Weights of a small GPT-style language model, trained from scratch on English Wikipedia: learned positions.
Each number is 500 + 40 x the weight over its row's rms, rounded and kept within 0 to 999. Layers, rows and columns count from 0. Numbers have three digits each. The size before them is the row's rms in percent of the matrix's.

# v: layer 4 attention value, 768x768, rms 0.0914, rows 289-315, columns 0-255
# o: layer 4 attention output (transposed), 768x768, rms 0.0806, rows 289-315, columns 0-255
v289 108:486573537468473489514497483482441456496482488468481515613520503535512488513529500505487553518453539470446385493499501496417429515487553491564575515509459530473539536464534558597509481462537523547555499565459531443475464501426449508502466525575528474541519497546523535455505508504484450519496446471529487531455544511522463506502570535488521505498486562499501545479574424486500468539487511501529550493452433528440511566510494479500534535472456483494519463474545548537514602454511443441487482509575583510483446481509459466498476591446501488455511444487524551519535537457458480513501498528550482496517505473508452460536502491458470479559499497421495558470427540424575445371554473489525523509523473499470440476534450522519524512505459481519535496430390462482515516479510526
o289 108:500464456515545540435477460534492516495491469528505475441472494508541503492469474511511468500521480473545480527467454577544487513533485480486516402492468409579520497451533534444430476520475482481511499478451465517514540476474481520525571571582549457528570468491533447534468504479503493480416538558516494502538487510460493440522432514492465497435579524522469510559523562484533481437547515488479447452485578527545501461521516468489482487495498523502502497441474401453546444492583545572546523467453528565509564523500493516546487478525493519539489515510526521449492558461548516524419542471464495570578548528570512479505500477488435548389512509464452480512484479526458520549500557501499498468542549469458552442497482493493513510494495502469495514565459522465550528491528510
v290 098:486541458457456448499493517491526461496525544546552442455511541493489508503485476546482546543478498517439565524492554494530406507567496481531493538478509466460538555516525507483421486431476460464454490477564502495523483481563570548516423431513477495563448485482545495469450538539521501531573439486531535422485516501499527520635500582489534516536557531511479574474543485514525502445563448510534457476517480427457521466482528490486484540482578562526499511552488538543480549511502488475494532560537513506502544510511468445473495558484438513486514472437565533483520493493525381450473507488483456496507510517426526541452466544517447492537551496483519526535476417409533514420456461514464519550528496492450566502505472500501526525463464466497487489543540465552500492573540558
o290 100:411475506511559515530461446555480490531494441456488579517356502529451510445442497486567542453450596484480436492583450542448426501488565501484477443460531544499563487485489478490513465512526486552487467486512468537498486523475479469489441542469518544522487507472486599514514478558513536467416582479482469553582498529482481491482490487421536535487504523568470484567498447505458508486516522496514490458550481508451483459497522470431507536434555534460553497401499447484549458563475530505436452521458517520525433536505514524488481417510541497437536486481550530551516545496521478546514491524521482516450529468516519417461483492490488471526487481508582489501488515507502510520476583529468518500512483496567528449436468457504535515495505419582497499439488576467494462457465440
v291 101:503527507534516573488444514444519470415539433525478536506498469500539470530449490439519487538460429512534529517518452425440506519543523525519511392500510576476560422506559514516571453453522475512563471535462601415514453461544457466510488547522516476473563496477574464491438507529517480483526465447537492499466436508644555465532557542534474492531501468454420479554480501510423482459488525556440477459471557552494410494456448539519459457507462546435506487529546509494514501508549512437513521485620470527555495456481502430468437508459516461506517534504465535570507527557501459487540466528462543473514509492528515415477482518547379475512446577450473464499450558552538424508535516529511545460464535506538457508474505528512516502452492501466493516504473483558512494511449583
o291 101:544504492530478490564472487504520469497444505511561511455503469506519529522540515512475550458458550501528460512432498583578463481556504438493513489476485475525512496488517517455482451530513498434524448487462492556528544578549530499475529511551482541568498505502500536520468548518462518418438448552547480423524535499395526537516502456472526471505506517575464454511503545531512529457484447445587562554532526420532505467465541491484505511531514463493521482525419583437533523518447549483505556518471540524510492515496502568456529475516551529459535497520481527471462494501493473503466490487466401507490457527496458456434450438465533490511562547526478560489502505549432512479465564489501586487503417479513485475508571521566510543544586546464483553527471532461535484441584441
v292 104:543503495471546492562505420494527490524474496549504555474512551394470527512522499469561472533547490553411444438550544471487448519470469490537500450489498496425455544479544498466506482449497477433541492556503516487472541487572520515442494506587511514530495481514482466480480501545490512434500491536452533483484553507538496508402469474532471482556451529436525533461510534493540496503558471564507413445547461485494540462476499548495467561410430535435453496509453522509542502540527507451558511540555497468477473457546494518556527447469522464505409563525439519459462465488453529477486479509553503453455475539438430523467542458481485510575545540476510532585465503561502487495477509530425478579411532536500506503485517510483489504527591485485481498448523500545453494482457505
o292 102:623480459530488414455448557534558542534541523484514504526465545547563483426465499507444546480509458428534588497484502471444520437569590464535598508470532479548493507513480459487512502491452482562535538498420509532466522481514511456474467456475522452606531481480588508448495455565495569436473546464412472430485553479490448516570489527446523407480535475496479496448499447511507525538506507488505515537528494416498528516485454442507437494554535504473546541546491542514505550481525515471481493504507508452531472522476486477498537518413490502522560482487528489552486495511593495524531573541483542534502505510564458545485358408473512524506450497532501443444541446555506498475528540457517490378512489481526461513522457455458541531471455526538497507511487462477515553519475491
v293 109:472491515480530458493513443457538530499455589515534484498540460493548514460452552474449488533504525477419517518510465504498492523516500449569453478493509483561493483451462526550471560525482464533545534506535448494459451469476558489457547511459439533521508510498506479524533511533553466484539514467517430497487553474487572521501469463448464537488485544465487569548476511479477456506564508574532388479523563515464459504492494535576512467517405455459538472517515501570476511459559526417468490440446480457481539414434511439546557441548459478472526483490425398432504417458524505544504467516563443471560486491466464422526522500480523500455419503558513528526428523513529474532540520500482522456464464551491490543499536450508442471507531509445463494508456540468512561599513515
o293 105:501475423502516536525552490505455461494482453464469534548470429547507483506455532447448525500425543527556462539543451527488522528502579496533450483458456504516513431568475487455536433526576485497451431466509598505519543512556509443511533562543487502470565422491534412486545497504457546476451479577441570505548530511485490459529424554518571523510550467484529499465473443510528466465537514470513504527591418461498477465438454458524537472491580521485479442474465430549525524481522536563507570502432478533542516496603545527551491518460483530511468478481519480502509513432464507436532443549496505557529528433494534496514475443535497502491522450532492460551576453469439575524514516484493505508620563447480503485497472483494530512582535559511498507506508522463495494530489427
v294 104:440493570474460460492518543456468473447528479459522518521462491459532519530443533459493449552498492545563453460480467462508494474444473531522493544499538532494441537563476519445534512549449580517565545513525500478481516446542517457503502567449418519527456509500542517523543452474473470499495490485523508528472497530488544499498527504536469501486504541513492491496496502496517431620413525454472489501541472502425491478517481502556460414508505479455554458472479476509482556591560531595507433437513503502471513499510504514493566507511490492474553518490504556525419463508497477529576487507529471486558486509526499457501463489510471534460371481474477501487489409482513467517513527486532478549495500540534503524527442499498513516448516486484531486464461530525511543467543478
o294 102:470554529462504514535513505542471493525474492476485418496510455510485511439496468520500492498534498442581473511432559525500528536551409503428453462478475494473548557545559551516529502485544471499477524473573412516523532479521437452469472536506506504499602487517471461447528575483569510536475538477504511432559467422562532486533474487561524544464434474480452488502456532533420480455510529527458467485517485464466597511511481445537526613516550477588584501519471514534561504488519518518421478542432493503522589496505468488461401565519545481468506482492515527484491482488500580519567544503418578561511532507463511462500512474475580500478477538477412543465524569530521491497471440459500441460487495512550512512449588523463416457446558520555420507514542456484455462480453475
v295 102:472513582444429467515486499495515523538495527461464456541483544511548502512489439523525472566436435455530589522444516497473526451501530483425523509464481458462593483523501538455530485503557505471430529502495454473506489484550521454574490481497436492526527506489419472558452474506516592522670504529493436507513442457482528502511514534544467473495540509455492529546492532495463540417442462488568536469424598501482459533487505502522502505509459478449407499493537490510489497488466567547514464578505486482532531488546487505513499514484543473516499492545476521551539506493531450437527546504494471506541478485461434486554504573543518481514563459503506452480488563455559499495491505484405462440524499501531510464461488519487495466450388495470550447480538486425537535544525445
o295 098:479577447551534579551502560479557448402477514524529506530470537490534436454472492510564555572483523439507438502520512502580522516457476488613472514490495533506489402555487501462478521448511450525525527480532465463494585486529556519478452468502548561435456429478451546473522505469514496507507509552531522465498439528438611550469472430502525471491554572511488505457479531414509465495487503441496487483545465526518499484548492520415554548562473562549580476509512491427560520514402399502525470470462475531534573487514507502472428496471531481548545557451517470466517476471553525476456535489487431548510490532532511495481531558459454542548427479483530521484536511511510580454459535455575505548487528556501451545609560543491500490527507470512526468494531519390490508560500544
v296 110:480507495486483481528530487445567530463514456519564542527521473493478548507469540570524539526485482516553525560491540493547530541490450527499431558516535511532538422496449548432475520479541471517437463475452502547564539475466480495487468535513555468446527480395450554497572465511577508484502545499471505500459461490515512519497513509529471516486546453579430525488504509511512503484454488501492484547529494437507485532514544524524523479599492549574499486470504501522503557554476414431474438551468529520488530507510463527492490486582551477556475472497487470495435501402509463477458418482410506454498485455479530479520474504419518533512466471470465501463520538515485514431550402428464454501444445507520508502510591532490516495491482469500523511510478559514522490492528465
o296 106:456448517523491418478470431474429502519478515529527431557491496530520554480513448441538522537591528509513543490457480530484465569442516475466550484460516503461561540449466435520438530489536517459456549519466531519491509516494498521513546515506413476512455447522491483473498507482479509514563485465529574482498525510497545532505438494401517514507474490523551478496585485517509557596516459521498489437503563531467485466501570515412532541464576503575536531523556512484526499500437522536469416510600556448563552510565465521501511482458452552400541487526516508465505454485445524482457510475520451572514451510562516462531492504524465508562498532352521430465368384542551521533468442482552566498529528523518517575493479493510400580512501552546554454476501409531453485490474483
v297 103:417445419495549448505547498502537495487515479547517517465536458406584533495551504481471475519541526486500486430535439535445472568537489603494473456526496493496493504554468498511503539497427451411506511519509497504491549496537456479464508439470463516522532543529548481485483486564472517497451533428541495561450467506587484566495479435470459510496510574476531572500467531531494496514497487489476533485589482460522525456552522510546513485541500482505478514478541465582567508521530477439526540545531548441479471467499501549485470520461463498505492497541503506514462481544551516417555502465496476476449559502511500532514512558591518553456545477498500569531536512507525596519550514532491489517432536529542522526485476514493526546517541533549447539488541513520505541516499477
o297 099:478471487522546423490498575544481459514477440480493560511527521579423481520476472501493532556507540462452536508590484493508509466505490588480461508458540486459537435528508474514444477493490553529553552514464592452528516494506548424454417523535479496568460524517512565391447533453488554496485486458496425411472524541525510447495479516513429467504502484539476513511491425493530483468551532479562509527523448564492390550523496570545488481467541530490594491526527512471482505450446552519360482477535497523444478544582464521503513502593492538482558428454537548486506575433557422606528455521585491534502494450514552495446479487434491479497453498495468540526484530524478471525521468521520522571570581477518498557491507540406516554479540495493461552537476468470477480555430492
v298 106:457463536487506513485482424564474516469475443496533427509504483511510443526473504541563517507479513412526557462499455512542437479514496487519432505503501487548499465547531510480505468484521506521572514548540531486501427547619484507519494508446503502506452485524539410472538511446467494509428557546483541489475487446501471477466467524517541473523519468483581423530476510414457448501504497471493597509515497453488562501413411477484504549541472520543479525454507482513518525538534519476454506522458491553432468453443533482538429531541450460500516402539489493501496500509572576450441469437516549551562395549566489424433486487457478521463460488471529532502474538467551519474493383481483578552438467570487518475557446493452589461550483419503462479436475499501484531441536451
o298 101:519575448604475489429466465489514516523569501499564471582511471431482541502498479433512529492539495569526496532505548501468499424457530530454479457528477440511524561552450517517448528489525488461469508518471535518466515531459459533458562518511572522449603547532495578444563499507569497505503463542492551545479474544504499492490543511488471479488428538511503494463453547533459507460502519552464478455468489551427503432499496507532500469466523471469554531576490481505519561444539522484460529566551482504510496523501479484539474500493512501593580551437517491494550410464548451511562553549467473494459500557512480474484449483582591452534514582533530525548528452529470458573545534499531433442521513495516526540472415455534459515548506445566550446497492466446486477480478548
v299 107:445497449517478478488464457449503453591476440524496424497545481501481468531501512511506523579513461520478469523536503475495487506514481572511553464539512531457411481528491483518474555503541520506458504494481488532434499508505549447483468477515498474474465451483459475505475529456449458558522527499474425452474532472476583490525563441569461451516483536467519514550541543496497448503565534531426452457580466471492428552562449443511479514512502515392461470493538567413518514446496512507533484477432487440427467471456514565489406564520518461483479478603479494472544462538540569513449545504553568512496476490520488523431477481511484538483501555565475491522418476583532504479517448524506490563500527561471424521511495516564506517505588496588405524495413528479520435490496456
o299 100:478533497483457417470544566583454553519470506523547468525545484497491478520508439532517462536506502535462554550477389511497500449516522509437496540430530510410528569482469460529477573512526484486506459536484546503523541548481500482554557512424459517462504478529535463501491539509436486503472492527473549510529521546471485611455424489457512507453530550536488536435470463459506499512495515484594500434498552491506453473494489480501519512471523510537556525496547458543540507540448543553509489422468500506508587480536519459501522509524521489530490521444507475486462506527443501516465506553552534425458534484508460540520481465532502458564467552423506502535595525431462498566514595471476555437533466549526571581508508496477492520546544520485478568552512508523552506515472531
v300 105:590476568514472544484470506466454515551517463435496503429476415608525530482490532539508478443526512458510513421475536495522529492491538488562501505546479522471501503506580555488570532511505490506563489490471488461474485513508468493582436489481539489555524423475396471514480490591564495511465549465477483487493472480488486525486494475564465521544462497501491475520504449503461521496518468470527494577516506469419475604549446437502440567517484488412517554570543538449483440554516523449431488466532503562547463493489503566466555453574493505511514492504534511538553554468470534468407488522488482545526460540510512509497521503473458459523483567487425542542510535504487482459440442516579465524458466439535554477482454500509491459463498508487546455489486483475506530452453451
o300 104:473412510591500469458512518515520463468433513554495419545535534474446522473552545466524516584498486526504475469462436451561543487507424554521518497502492463546527556446523573472527434503516490512400536516499460448553526517489445537489496543556543526501485513564524466529453527495577468422425525515500499457488474465537464473435503530462453470473459495513505462515545554494525445533508505542439558505489502545543568435478530518554492526545485490540447453449508470528542543480451459548535492491437479508508535481462461529457487504480523574534563486450438512526519535468494505494530535449504530548490523457507494524490446454515516494511426512466517414439544495525503506510518573584462500508532475568450532547458476501541498460469452527473523533547546405413466471502574521
v301 105:483532404530438504503521440533521441538523465441492528518587490499475422468476504526561479480511554487527526542504459494415514438438572533497420530524534528433447505509489488489518503402549488503497443452516521469534474450523561563496551464470450452456532499526513539455458480497499523512606510494464434514583537545529570513481561489498513539505513430518577479459467571521470531452530490498507554479539586516504478589468529460548511448485493477483525410462482475531493511456508437459432467500610580515507480539538479438476425556578470512455506446596451542426478491524524585473506452497502504556424546413558524534510550537479465514527481462488504516515482534497467422512494471508565487544429554434514551493515487523506525526439500496486542542490489526542448514542536564
o301 104:496464575499533476580523475516429420497461507530449541485508533476468494545545507483551542541498519429504539529475545536540472495574443499498485489487497492439552527554538525476425484533509566474520543513473462537497498502447433477486458575497454537496532512504442472553517482493467478487585471528553506477427518576478477523493439540504543474487472521494464490518574474561498503484504584538506508455449551494574520529468491537497496523520545548561487532559513540456492436553523592564489517474431525520498519510497500578511513446523509559446496467466513471502490517496500469494438459540510412483555501603438517487485522506535596485490480548564479588436535453535493528485489529549494515463504447474498455534511480499453512433484508507521454516570455508520550511507511448
v302 096:553501461493507518547456417583496511580486484450500484529477553521439498451539529451483478493501493571511527496456473500470450495556460552534430498522532576557531541489574451508460573412465487525513503527491428486495482472499506501476568441551516475495409479524572489520469458498523522456474472561514500549470523504464502483487498444513506490517484485509557503531452577449538461602439432517493474500481529505467508565518513466401485444484530439489543518447493480502543528528556481515455457443497478434434475559495504533498578573441494516547520475489464579521506457463568476526481528562425552412408518579530576497455529511480472536497545485608519517551517473506465484483503519573497464577448501457487533517558483532560539464515551470450499423491436539436507442529495452
o302 093:566524471486435508468457579439501473441471543529477600529530436504457557508531473532478502547488528533511534531554533394476537526524453456576489538449489465420500450452495496497514538484539503526556509530547513529522489566514575498527506501454510529442541540487546578473515478532445537587524487411510519488486511475530464484462512519517478457518506506524495519458531537554519477456497467416445560507557522530518491514468480509563551482496544569523500545551411508541502463425503556451582542614541502482472467558451523521530469529491529482478450501516498520615481529594510477542521483496557556564469462452494444503552470545522535549510467539491539506462478446481501532488561498486504466475523520471530472427528514442424503460496416492536476538465592476478492533530471530
v303 108:562561487544535572432530517489496472513489582484438544497469476493564477465534522520529552432421463530489548418457495513559438524532479491492445593510466503546511538453550475493515513453562454541478526499480421546513486471478465429505523440503540494537469478463496471506508465477473489517442472487432443549493538501458525421494446521493482528565477519505457507508489444421468518459526409498532546499515449532411441510473558441453483514546438512477409487488536505562460518533470434441530434506543513525428544495524483469534508511498482510517507488506525490432595511456496451490543446485609517485512466538577564458571542429425568520558517473526555540567528469526507502582478589489581506460478487509527457489413486454498483458436515541477570531514541480508523461481499512
o303 106:519488516456527515545443503457497539473497451446554484531465507519494575518500520510531522498517498519506460449553543546514521502469474504406474523426538475486470449493470505534498463494557563514493566479503411505514432555499456535449506533472557516445491496478490475415503516476480502517508544486520531493500481475446518445490495477593418480531449573548470491492589571526453521501506482539476442484450549460505502566488448477484490556438524517525590361525469515490484483479494470482560563543523514531579484492391540542428522521482520552487469529503487500484479506548498589486504519552532485484592537492531448537486463519588460462479511484550483460405509499512498495539518541412487471571530503523518494503511470576473466578495467496521490493507472485485540524509507503
v304 101:464494545486528420475509564515525557527449498529507531468497497493476532477438451495516443422513500485466470478526437454456527436538455444527437429463506523455485463503503595477520478523529526527465528508527448531567538470463482467462525575512469498580541438499475443518476511460453498502490533469460517535483512530485504492475541540545543504497478467445507480458567480423517522545474418544523477480464462521534550532492423496492501520425483548573483502498516547449490534475428478537497533521485405570501502500467480495544455513509514484503489528485538528445484508534501473496469507602475489533479544599498542506415508463501485493503496515558485439584516499518541450495546496487551507519487500503555517468559412504553540446461476539464519537469494557522454423525483426
o304 103:543531507572505475461557599497489510544446538433438435493498549499459492457495512491482492495504454513472487456499457515514496473475539538449538529509514517478480548491573537500582474527464505518522464496459505486468504519498468496472473525512496467507547484549504594548552470539506508512501500522471401586494441500542528496519514497515407503395493444520505507489481463465508457506472530466487520510529471478518549538514596477505450536491431509454540567414481528505514497498596511503568502488423526522435462461490464492448525519521529484481508402524542556567541478515466617465488498508515566468550455478470464559531505523532493483545526577515506544464577499499431551517528579550528467490579473472478441525461496540537517411439428496546489393528491539438527551487539588
v305 109:477504513499499442549526528520504489505562464490504482572469474503519508464460553512581486413389503524503628528497558494502552495465447443526481562511452489495500571498475514558533510501475489552447564518546460567447508460449533465476476450477493501457539472509471568545477462514507497488543531491540514483530499531435492543516501505562481510488494449505511507504519490514531500527478524476574517523551435525506467581497529513560489485484482405535513511527489499469505452549488465514486487506565495571542479454500473523549449461410481470520499509522485561564459511547446548483512485530451462520532542545469525482479512519491438483461493519542495542434524551456438474532590468452650462517488492445434593551494536544506471494485477515492505573434496456466548510538497471
o305 103:563506510470514484452501484518445465512454536474406505400529488507435537524499455450477525492554559434576467487498463489514529509545470569424449465580557507480509544481549540410504583479449440532563473527456490480479406513529495561510421455508445506485433446450495432524510593523460477563470523494513456452510477457508505455502520503557455504507524496498454509506464529503472527493524519543421454403523523455465436477430521401500498522442467511507417570501508518571498496461514523484503516513471524461490486551461509464397481489514484469486463441474476492494536418403570548499529499501521470460457565478459457526527505479513489548554462455489509488515518462411494522564417427522467514564566528530535499501546468458525558542473505472529449441579557502547499479444478514
v306 105:495522594559482465502580511560481491448564499473436435522458572546529495479507474506551498447549471517514481502515511464488542497566496579489581459482477479444427541485486457608565468572494483455514471559455470419470545530476554484498458496502463567495545484538511498506466450442545439543524467513496517457544441438468454452455462550468530579509574484501586647463507439541425468523487494538420480429510541562495594577573521447547509492444509453501483511515506551480510426533518482528526575481498509473498429500530522495509490484508517465499472551448534504454451528513551548537482503502487435431478523505531524433438440505474512462518508473491480559489503500534517440446437456458579525529462482536546456482472451494514509485514507542456536444531548510483535515525450487
o306 102:514462419500531549437490533561538532460459537492524529408491544511521551542513500490455443532473465481530451467471481430450505551517564457504504469501456480545514469461522562499539527471580425532483514514501505486517518517483406429456437523524464487438447525483483520500536552528523521482466443496473442509463483526497508467408560524520514493557531510571492549511540592448635520450499486456608506536513453463548466472435447494531487454438401458523553524466506529526557571513508475464463478480474513553488489555486487558471487525487521460521454461548564572495570468468459468550519544490542556477513443524462467486528499574548488563552512511479491439442522529480512517513533460581514399551514504460446526529450472563483444492487495471510460454520475599500476546534569476
v307 106:507454483537445480539484492439538432475523487529549441503537492504501534552556476548521560480478480536557491482493426468516537487524511514543440569483484589518486465466570482510399492492487622550563574550483444475470545537522513526479512474524433544489483538465490549452507470494407517444500450464575498467517531542553547463576491478500484516475472472540512517494463542504564541500471509472507456558508493439537540525504466436486511501469511486476539610458565504475513532523540498506466514470499474534507443534432493478484481465491492454483557479533522476500489425547508527513432541479513609508519474580458488403491498410492503519521460554591434444557518564545532491498568598554536495512531495534462442495473530519441571500497546499502492485467512476446491521461546566
o307 104:573532542492459438435520528491418533483548486473537572598474485438512452431443514487498464532556494574514541530495507460490438516483534461570548401520477491477433528527476472475475479457472558520438468563500536537517535489470449515579532509486567457449526508548484526507538526552479471556539513536502442448491511548447470554499532535495446544560560527523515365553469444480483531483511557561527489527479495523491406479531516534517457539487501499508501400477501550489470549459503458503464475483564448432523481465454526492489489441495526532490482471528507469534526553513484464525570451509453568509500494428542486541542475564465540413544491491481516532494500425550433526508600459454503468438447486489553471540491493530435563497503590569422439433553529510527489513513416520
v308 103:499544474489512494492553488468520564519464534546544497476534516563505541527512529532487470468495509522504437524488512471504484525516489446503532465491535504484537495440501524507533552478502628487506481473475509538479534476516519454515478472515489500470506500439520522482503488510473444493554482503497442523524514498562432501578536482532501512530555468532468501516464461531580462520538481463490555471465498516530504488451558498405554478521518436499531523527459390468518556566437474508500551521478515470558561489512527478458482572441478474523578559577516541435461487522477514542492524486492509482495485489477494448490473465494595477570449500464493473483568516470499452524517497452578537475502495528434495468512498444553522500500489514495535496541476448507466481517453543
o308 099:470459521451492520544465535516523509413534511497498561428485451530466488459459445448490479514542433511491542554483568513554508525456566518490485533545485508555508491524498475525546424518523440479461497423499491507475506450534500394472538532552505546474575514554517472497547504486462471491524542542494504475467546555523515537461441559491492471479492528528584481517525438479548495526398522526467430434496538458548474460483518487542492531532480531505485469517450544508497487569412475483517477575494534575464534510468505496488510401508469458472473453487518510489598560409543461488480444525499520487511524569471526455505537535609517503501565534548495510529432432507508529450489434574512492540538504578575495523505513553487509493544493568560486522524512506554529544474528506
v309 101:470523529538497412433441476498513516534402455467524447490423548431491546476468506483463561433425531522404521510519514517477462550549438490524461481467453529497499457560470518500513543496510536450541501501504547485533383479498360509498522487534548494523541550516478535453563541583443542510453417499550493508541466446563512550467514428488489477518436456469491511551508543556452461505518446429460511512512448510493537573517519491472555491491494521459524459552578484439567493513483571453525441617503581478511481482524507547539504482499528515503507575457546410521553548511480501540455481573478489526503480483490518512530429548525500500442568507494499502576532499463448523502518473437497507544492479498515477571492548477535485458467460559423504495530445544552488454548411527
o309 099:524447505555461471473523456472456496509482547504444475475484454475505493504495449497526519531544546468462450518481445554544487493530536481566544474503483563522478542472507418437453405498518498470482550527498491498493490491523514508527548504406479562507437476421497483541439552405481495486503533427504489474550532506534471466539456539478563422484519465555552520477505509480583566546552486477467536464559560397500474492509534491439480423566510513564460490527457452485543499488478547501480456489517562514491512539551477481550471492532519429473502430571450510515489563535557529488493452433481411614488579465488492546554487433459532458607528448479454457493495486544481491507446483518453567545506566452482440505458454522472522525527490436478492526418543525446476525544510503
v310 113:504505579580499550503541532462502439403457564489560484476472546447533509546531395520518497535496495470546516463516465561488495501420498511467508597493527489531499446505438543497582476522454489553481506483509542488503488484564527539571454526475540444495494464423444477449575502521528473470499487512523504523489540472502531508544473534532513475471466512524430499481589508517468540522484506559514487468527560517428488454480466563553499412483523562481501563497529506533551469541498467491455538478438531428511483553509484512479545421517380573402537478477515535553464402549460487505462530394502446415549512501513501509550470541482505512543560485521488457484514554465458525539481512533495512524454470495514430469519521527466520506556479484478548519496579520440440443552444524
o310 112:573550462490468436441489505512535515508517468497471524571469451533524517434462556603529500530429489476536510502498528503482429497521554483507511491491535464519468612470498525527498530499479509432554521503501532557491489508444487446527551529434499433488513449449548481493567493521541582518521518475575499510544515543480551463500508467507549517447455557490530521471440435466530534407574476443529555524515480472473512518559510503570522499523461501542490464495510546453499588449542530545527550465433472514535511466482499502526477474472541499564500505491483488485512506516497552461486507583467545532490526541520611483517500513493488449435470470494419459509505489508439500466465470430507518491497458447526481489459575497482499500501530512513467500468482500495476478507501505
v311 107:441475447499490508485505475522503532438480480535443409526474544465468508498477515460491563503425530498515506447492523471500463474488514465469421439633517525563498444453481481604470453542403522475570524502464527516499464504475456474524494447504517501501464482514495459493449536585475498454476539531544479511470462530570544521531522527461515490518486526495509483428505518453509554489515526503547530479526436447494430445430508500518484457523395384492452548532508528484490529523545468522520457479452501491463523531488514493525505477508562534454588479484447436554550569549499487556571503562525483503485501442493553429610499473515504563467560524499499532552466519535490448515513501473431512518464558487478489563534473485467544511530501477458563560461527446483465547583543486
o311 104:519476498515447477457509509507436509522527523515488468561499448488601559591568472561544428528466567518475466594560569466490510501445506502488463588452503494542494506513524516538460522524541519497538497511449449480466535460513505524471550470474430538562520524553541434493478506527479440489514498457581415538507492431466472517453477493428581547507459587477433521519447516527453474473582500460486516557569544521478494509598485466550509526492552539457506449531475501508495478496526563522443492492535470466543470438526528534455505538501474516474492536463545479524535491485456556489551456495446489462559459507569491553441483545488572528557435503503431511445452460554468553499618492522511458538460469500451519511471439469528515562440529487570483504489457561530478534480502579
v312 102:541461568463422525458520513494511423543572572517548516500570547520476537476480439482452527473588437439511489550483533557497507508495488452561436494511483558543488438509475474548486471448522540472486538510534571499482531414554410537508436533479508523469459530557498466536505517556436527441460477463479469481455554508444481494474406560522485583499516495509528486476516537516558534485549462486431494537498518515488501499441477472468513484475479448511447498490482498551486526545525506520532515596452497519474532496453584448501607558532559467511497463484467503411451471438460450534547505484532554573491494462496526537485479547494471449521460509478504541549461517480535472516512480476564506561472525425491588537398454581550578540507455516467571501508442525522490478489518489
o312 095:457560557521533476427487512507516486503492471575497492477454517503432468435412459497540501489455499535511511533515459501469539539459542519432534491438523489466546519436434512445544480581544450523468506505538473517458474479615592526487483490551521511491524494470532501458503466506476480490437541423556559493504465511526500483539547530538489480546427490483428515499484514553499467497449537538502516485478443520461493472481511504529492468405501519469519427510567487524469532517542486501424445409545482572542439533599496518536454516522465476477450520566461529485488515516483510453563488540539521480537503511530530545476507537471516451550504523430508544472500491510463492431532543455496531495493568447479506530480448538564448563472533509591463540460530460495493581358409493
v313 104:543452489422544501431472560541508527467450442524471584527523466524558544511433546532543421492540408485489453546570509440432515591514426549445588514505555476471569477465562446517529491477546456487538487562481470443538467562489499511450519518496486520471455519453420471510470520616439507551554507535480507519474519539511521453453562554500429502496489526479454509534534518466452452494467528467510474467542486530494556460520501439533528578548491515536468503436478486489500539565483469560535489484512520490442497541514445544528498521442585524479553566592461505527537478506514516405541491512439520489431658534532476572542509454470443488550542517509507555540547436529453536537517544545519534468519437458534471459463463480537469497513536488451477544498539498446509467525473511
o313 105:507568488498503519478492551502503489507544541549525417492445587503476533480554494544508521532498476429524456477461452511519498463536518516483546481523503506536500457513500527541484530497455521536506513499442555518506491533506461574544453501493470495456451476488496530469442543381496474467499490549439457551522384432485433514517545332495512449439525483499539522438501477520522629533399497534508520496448506511553496539568476537481451467458490492477545492531496544475505506509462522526540457464459552493477483515507468470455455539542491511558479432447566406477500466524550478502531492417566542383575418496431482465464485511518534518453526470444543463491427547464485586530542500428509498449517506531533513478564494505429500490405434496486503428527442433449518482492515444
v314 099:515444524547516480503466528485533471497502468525479512417496508425469540476537513490474551487470426481500494531510487501550460456528537450515522546478457450477490500571518477541506530513476492494428489505462551551449549517518537434449440520576530474542546446430504582491493528454448501468481491501484525525418563443469465490601486524502507489545460490551448457557549519480464412420465455465490511550527556480512531453536550491427454500431533577514556453482521511542525517520502468535411509498520482461590448567506540486525510483539508571479468520515518508453549465538441441471494546467559456437490493438542507429501566447469526573473493488460567433489531484509509538544489505532596500587529557448570459494476467450485479468519526556522518386476437527475536547507498516
o314 095:484571546505616447473502467399474544511417527494473533502474526542494549495512576537542493449517472462466526488552473525516492586496538439486464492507552531558562542496513555466541534461499479492502452557494553510514544560530407492518566509501463431542470471512537534484469499492503485540484513568480493522475557501546502516500538511512496543559573567501604494457454401497447578522477535488423475482467459567449538511547512418476529472530463502553423530483458525515516445455493450488522483533528534442459509500518459474489466511468452501501476469538501481537489451556499525472521537531473514534470593525583548458527485469530498469528482509447517469481441459482475516443584435462468497525426528542532535534511511505446465579439493497495543506499436508518535427494533502
v315 107:464495502535562494511447465496486482542445486532556489494553544512508480388503503525485457508501528530503492552481509467494507511507514519511451477512466460532520430526517536554556410508488500512482501470491523504448537548515488578560528536456445529471531574494462422562500499500448530557457452457547504590546545536556542570478541457562522514520522533569460495511529523550444526484511478495478466474538514483504475488542423552607461485563502534463458529566564560516455502487494515493476502480448435501522514499489542496517480557483444559520466499475541515517502483537461449581486482451485486461546446479520550430446497486473476508554538551479517499482502484474492478478517525459474576517557572542448529476551515544478544447499505458553527502462523461501508438469499487
o315 104:472492519485438474513511485579490501464531511576457478515479530517469426515522567462542471477534567446541485501559484537564576444484454525453558540473456496498477570539443460489540464519501508453487478460522502535516529523524540507524467532528514509489564445529475563440506482524516521478497516487481496505518465570528492504502550555477488522378497529531515450492506554440588409522534495418570520475431484487487508564486512450470434521537529510458438605427462463444499520484501490470480499500554460440504428435457541529540454455422543500532487470497464517463475522435528452610500505525507473593461532455551510519534524485507556567492480487483448591534479496454505587495512553537495472479447564441503483501470575502582462491447540397502535468536508532498457550503499497